config.toml
num_key_value_heads = 3
head_dim = 128
intermediate_size = 768
hidden_act = "tanh_gelu"
init_std_qkv = 0.0233
init_std_down = 0.0
weight_decay = 0.016
max_grad_norm = 2.0
Each number is 128 + 24 x the weight over the matrix's rms, rounded and kept within 0 to 255. Layers, rows and columns count from 0. Numbers have three digits each.

# k: layer 10 attention key, 384x384, rms 0.115, rows 52-98, columns 0-63
# q: layer 10 attention query, 384x384, rms 0.115, rows 53-98, columns 0-63
k52:130101131089122133119109127140126107146102093136110158129110133145121130129135125102128148131132110142146089134123129150100106131103077132118102122141140127160125089123103128112105167153139132
q53:118143098141119130131129135117109135172119085145120091104096116107100119106145165130166132143127131117140150126152120125127125114136130125135107147123145169122121134128120127116124132103125125
k53:092095113113101161132115096160111166158170167096134133125132149167131132150160139140134113131112126125149121106104110106108142107108110126126149123148107130171146129146146131124119125122110096
q54:116099157137116155157124086115140150147152162153140129136146116147070121124161137116149099182113121095113112099086128111107111153084125148099140142137129116131081139118102153151155127147135102
k54:174138158127119116075146144141096113150139141128147098089152116127106147118092121156130141133080129100144112131151156150125113122123118138159162149123102132156119116100077136138136108113087121
q55:089129164051135128098101117101142094183130100155103160145127142131055088127140110087132145150110132128115070067133143108124127161141121143150133143114127155071134109107172118140114166132106116
k55:121136149106128140133121122131164118136135090154129128111141153167082124116152117154110130116099145148153135097134140126129132131133113162141148060099126130094126063130086119134162114143138104
q56:137106162111124108100114144146155151113139146167116113143089109138137121154105138122143133120144133170112121123130104191109143138184162129145128097112101139132127151130117120155123095146135108
k56:113113120119116115122114127140133132095146111113105117139161126146107111124121138121144119113130122138112127122106097141109105114154130150138131120110116156145165150137126129128111140160115104
q57:132160126159085124156140090100119146117174153083154129125115096117129070155131072123136105153149156117134148140086156148095135134153123135126111140134156144092120165107076160099133149126125106
k57:147095106124120120123211111158104092126121134123152143107133148158111125156096146125155125129169181143155148145102153095098148126143127131141136111146108103090113123096169115149146136129141111
q58:119094156148128175122086143107124129105124135120147111106115123111146124123132178109119165119125142098098159102113138120127174118087102102141130149110120170120089121124140093137122175150114111
k58:098128129102148130112103113128123121156112113129127161144096139137113142144063131159144138087117147145118121131141108093150128160102088097135147123165149142123122094143156103121107152122101154
q59:140137142140119120167159130118152139096112080131134136146167113158075094129145156117121086127174114136108106122083130106097107144150133112129101130130163158103103111140145095122108114092148124
k59:153170112128149115137153101138149127097107147141130138148134152169164126128124129133159130097142113146100114127133129143090119130117145148099118119132093126081082102095143085118102145124110120
q60:154123129148062143125132162138104136154143121113092144066127119139112131098154162094130129185133148112111143193145091095128144133138132103103137144156110146149149117149138118145151071118118109
k60:122101125124171141126130132140128148156118134136115168116110094124122147090152112129109140161102132132131128175144117117133158135139142156123149105151145117116160133133132104148121154141140129
q61:125136092108152134131111096123115126141065100099103070125130124095148126168142131144128133144140125124146143116151133116124135102113140119138108149089138121129144153151126091137114146136145109
k61:101190138111139114144119124141141125128165095141100152137180128126100149109097107177119075159118151135134098132089160140155154092121096131088145125132132141157094115133150130133138154121145117
q62:168105133157128105134142167109139099118109156178132131093098123087141132138128105113138155127094124113097139161081130128115114106158130123124175138090112115139103103130117123120168139113144107
k62:163092142086121129125104122094088108134106124138169102103145123108108138131128132091113112147140115150135107125102108118137108169164136131134164129147140111148138153161125167094098107092120131
q63:124093106110134125138123126109110114131119136164089136140162172160124136117131111130120126160137126149091137161097145147140136083089152125114110167122134093144124147088120087147102082118143159
k63:142142113118153118138134116099104129160104118121154127138143149108123130111106147125107105131114098087115141161128147127117153126121120085139084123094114126112118155128163120116112166159133139
q64:096111108099113117141106136132124155133156162148122102142137149160140127144085130120131097097142160163140160134132118089127126089148161115143128129133156100173125122155107104092143160048152119
k64:153110149161084135141150117120135156163122100131171090137185084129183112144130144145138119111156115162139127133147176093107146099122132135137116131105142146117126169133104117123146166145125108
q65:140147168142105122135144145140157165122147119124137137118110124131116118177053190093122088132118125126144111132141113137117148172072135110123109091171141154115158163148113129138144157154130139
k65:102119110156166120168157133133162103123121151131161132117160130119155126147091133111122138129145115101159117091137078125090137130132108120123145110153114087119154157157116117131112165141137120
q66:140154118160138117098116162149102127148105127119133093138114131117109126101108112154101150142148116140128113092171119152140123198107136132099115140136162160106149151109134157119090142136101144
k66:128123144097136096130105143118086122142142118120132119108089109085090158142119145156102122111162118149117118113151085147114089170131131153117102144116103116121158099102167118114138130125125131
q67:125141107165134111094087101180125087114130166153137155137080130121102101116132148133116158121122111169126147117124080089107096158098159135118136124131102105151150089111132112133118096123096159
k67:108088129130130115106093119137140127110099135143118094138130097088139135139146113140124130109151108151113141118128131119113145123120154147130152119139116137137111113113108126147103123141114162
q68:105166106124119104138165138147135154123120117129134109095105145110113104152095155122114148125109105129096146129163152133116156113112149141081155168154131159103075143121155162096137152114123112
k68:072139118158161130107107133129128140147106064154150142117142146135181146148121127141131120167151135154075126136173142108143122148108161131123148123095105147140114151118154120104110121148113114
q69:111084122128134104147124117127134127125145154107105127110104108113111142154117118116110113105127130128160101094142108148135109136138113139133146126130104094101105123131146113096129173115120158
k69:129128182130131093156114110101120097150110142127113080084130142148113088165108128140156094143129128114132132147128164117150101128149142151156132108113138100107155152129083098094121178150129169
q70:111160106199117107135171148149117129095114136126128166123116153129125111152134118141111124104146137109098152098097100137145115135136137172179109148121121132123078116106162151105123092116135129
k70:106118090110121108081168142097133107133155101138134118106131171145174093127134114137118138159172102140151121125121116117124153114104116128112064125129111166117129139155138154132116126087159148
q71:146151114111153114112096108107131142114105145149131134123184144153101126185106095128097153147100128114106150123138148183144158150112093118125082171128136127106134113155155111128129128159101159
k71:120156123095162135128113102114134124120136156144126153094152127093129145136140111163153134124122133157060141095124111151127143162121085096167115115142125133136144170115152100135109141116100123
q72:114108116127115134138145111112092113155148124154090133119136093175132085162146144165136120111157145160136119152170163110137140108108122123155141111100123104123111120111123113116164135115140132
k72:122162118133128138109180149086098102106136086125136122145188109163103104150118113123118113146150109123147136141179118119144099137105111156114152142144119123122131163117146103139166115143103118
q73:124165120134124099098128119127133102144166125081120088148096133115198135155131143097127117132154162146123089144143148155133136134117112128118133128113116150156115128108120117080156114104147106
k73:106136142153134077138160150138158148110144148139102140127140123141116179125118137117194112096165090144129151123115148151179122110173122202134095117111135105110119140094101125078110155118137126
q74:128124115155132132140141118104165133113111145094141112103159105103145151168110144140134124144136115150132140102147108127128151145155133124137134133115154122101151092142134109076128126136133103
k74:168140115180133125153137114131137093136076135153128122096153136125112156109119102157124153163147158087138124100151135156101135096133128154101094120165159128094144090120109103092062110121165152
q75:150132125146123132121151121113129116129123180156128093116147103116116102120097139129131159108148143127118122112157139151100142148095122144106107142159141183133104140117123158135127133177116136
k75:135140116129160118120132110122093159160129111119159113083130111085082158151159125130098128089140131114115098143151111124113136141150149121122125125131088120139135129135131123107121157130144074
q76:138108143152163157155135122130151155132142127147127142065168100166098158078158145150155106089142156130112127157157176097146155135136111122116125121100110133097124140105151109159104128128076136
k76:100165115118103105169092135101119143113135135119118154131144122109133134119121145144126131094154155136099100089105130107129157184120087103096112121144134116121099152137116168125178117155107152
q77:170136146132162088154099112131119150115087130122100157113090133122122121151126101101083121143145125135147089103107168134117161111131127091083100173125130141160128117132134148154113119103158124
k77:166113136165147095131112115116115146135141110120149166123097154151107121135139129101082140120144164133129112148122135093102130117113143079140123118129126156067102143127131116157128171096150167
q78:120118145150153138098111151099095118122146161135103136123149113149142123149148134103133134191123100137127159140128099107092107103096160117137125085108107138128128144129140149108161139154144142
k78:106118146162137119128164117152084128112129132149078172097128103128106124143096143172106118162131135161129136155123151163116129170127117117130107095116128125134143151163076120155127122131126121
q79:141116107122104140145162093135130143147140150144125106184107174176088139117135089104115113115146121122133176163120087128132151084075101105109157170200186157152132166156145167133150099129102103
k79:158170144138112105117157116127172131164161170101148135136139096129104135162089174092100140108128111132110111146122141116113157138152118127130079108171100119121149129156154117157142100142093124
q80:094121142111123127095120080117124098112119134113112107122133121144119140130119149157137128129170141088158163099123153136145093102132143137078138127113120154118129129099116148118124121153134174
k80:132168126133127101101120131099143075128140146099146125099120150146103120126116114135130122132147086148181157144106153113143146153123138162084111112121123144138160122122133087074155126130106153
q81:084124097162152139134141144147119135130088142092146117153084120097110126134116150114126099146152105119107137109080105128159122095092162101101101121152134092105131129136097120136098098137151118
k81:139123120149145105100084176132145094101072130129104134114101100148088118118102119134171121132120134180153085119149136104136127148066114078152128120173132084082149165132153129105096104138115119
q82:147102115114138133102122130120127173146130074180122119158146101133116119059096141064108157152139139123159135115123103153138175098175084154151117129146156125171038070141113107121160104148119122
k82:189123124184112132114114110101125155132102151152162130098137113105100121125075129112148125137125123099154172137100152120136150151121114159141130129139140115107115137110120142127085126118149136
q83:132119128104123164130124122142152109159188144147110137134156126118157154093152101133087134096100123128084080135099145144130137115120114121099113123123149100125134121113111116161094108106115124
k83:137097148120146180149139116118125148109154106119138189109117106130099145087113151135087112138143097101114097134076112101124117119148139107138120137121163123135129098142147154127113091112129104
q84:136129109154096169085118092105106106107137115125136140122131145153125108140173136141123131130085169143152142140080108110143144124098126129168104143144121131140122111108120101103092140150130140
k84:107132116134156129103145101154144128154126158113143143136108134135131124119151136167135172121166134127150142138070127132141160140120129120141115131123126125129127123101099120120119118149109093
q85:103113140119127133107133129116133134131146130118133098144071176165105131097147199098152152141126153146146128104132099131126147116142128146117114070133114150159085089109129121128157136138153105
k85:103120149129102097140124106159103146139085132097139152112139145133099128143123154135150176100132123116139113118090127132113112152138127125157128172127132111102121113130114167112168163091147140
q86:153116125126179132124113151152107160125130109095128132136102104184143128100148112079128114086094123133135129134172154146141130125148139154145124120104119184128124181133146127158137127133121113
k86:111121095102123124131135115128158116132134115152116137138132137111104132116123150131147109098087079109117135093146145153106177100156133131143156124122139142143106129096152122174115107166146136
q87:103121123129127162111098119143098111137123103127137111132112116150126148140159147122161167114067145113166153131106125149111149111127158144092119084129136107109135117160118120120160123113137143
k87:119122133137116104155121118137122113111125114123127142119139123136114130134129179113172123100096145132157178102094090152143114130140119112101088124110139134181180146155112104126147123166067115
q88:134086116110110147128129141171114142116124102152115152142112128138157131135123139150148132150112089117115110173158129112148129115113101119166107088174155089124104125137100141145115098116134141
k88:074116131119099116164165159139104108139110080099142184163122101116095110113105152081128136116137121145128112141094123159142141112128118134136148107131142108127149109152156083085121115150083100
q89:122124108159151148148144144090143074105140123137166131158148092166127086140132124115143107142143132156106139132134130107126086158130159164135104141118107103150116112112141140171138132117138130
k89:117119121144183100133165131143124128090102131148129109145135126123126090143136140117170083113181112114124139104152147132114112136121129155144128143127126114119126121120112136147143082138175141
q90:133100103146103094130149117118161115128092168109130118123179135104147134112099110105148119160116151125115116076126121155052156119103119126115086155135116155110143134112173137093152137138148124
k90:130122105104170147094140107163099108138156140119105125142121134080144108096118133137132129146136168115145141149180156149105133147126153141112129142118130127151083129140153113096142142144111138
q91:140143138122123104115159112153143135140145164093149099145133108123138141134121162128115135118119119108147155125133174135097101187147128139087121125117095110158111164104101116162114146129117140
k91:156128115142082126125128109103118145129145112117120177156197130132121131150159113104137117124098132099109118110117138163147106162176143128081141134098128095137123121130080173109131124143141141
q92:125134126114114130162141140106135166156142142113117139109147151124130107133135136121145109125127144106126151124132138124128113111118110120125136127123115157133132143119130171132131111133130146
k92:135122122139146133124118134141124150141136116113100170161132092145156134149148168146129105161120184103131135119181172128117154126134133091139104067127128144099124150112116147132106129140146149
q93:108122135133100119132108104148150144119109092112136119146173115138128155122093098107117155116135091124119089111118135103116119100103117101172147126136160119109128110143110068151114123114143108
k93:112150157150132095128093133145087128129101117155118101161165128134155120122161130116123114143158136138087127147123124093110170117141119152148123105126111105138164130162105159169142158124103125
q94:096102086091132125139125132153180111152144101155121120117108075104153125111115141125127135103118117107130160146120114129114122099091091140170126168120136123127160130143148138076080102150171138
k94:121141114076140109122122151104142128101139138158133113117131152177146162108119096138099132124151108113123169162120120125126149139135114183131113113180115131124145111149205094101076132156101128
q95:143124160128117106115132129140133153125105158141107155106124096130112115129116113179115136151165136145119142146122151139172127157089112088122135151123141090088124078137143115120148087147136145
k95:127124138125144125101128126128120144127140134117163145116160151120126110175105102201104133110152130110154132124136163131164138131142150116149134114144117130113103132083130161139147097138092091
q96:123149142104106118121141131171132098147124142150136107118112143128119135122124142132110099159142150145128110127125112099117139144076125124096134116133128120127166154115074131092135106095156085
k96:118133140168135122117088138106144117117126128097134143129129113103183117115114130086102150108079170090135148093153159136102116155139092141122143145152156128129069135134112094107103121140144119
q97:112138117097131135120101102162164084116127153129138148080124140111160129095130148102139109107126102079125085163099130124151119143157167153106143124147127121134091105154163141104134134143130149
k97:113114128155095167117115141111116112134109128159142135112101165129152140155116165154103123119087133112114120147114107144147126153137121150138122165122096129141130158128121106118129070094145126
q98:089121073144131130120120148126161140122102130132111136108119110159101113138123124135162121127124140151074157145123119155145131135143129138130154130108126128102141082132112173104104124131118141
k98:118110091131126104132103129120148093137102071136132102076120134166083138103134149089142105135164140122123137121115133130119091106119139114157128126155116129122097094143140084087140108092169119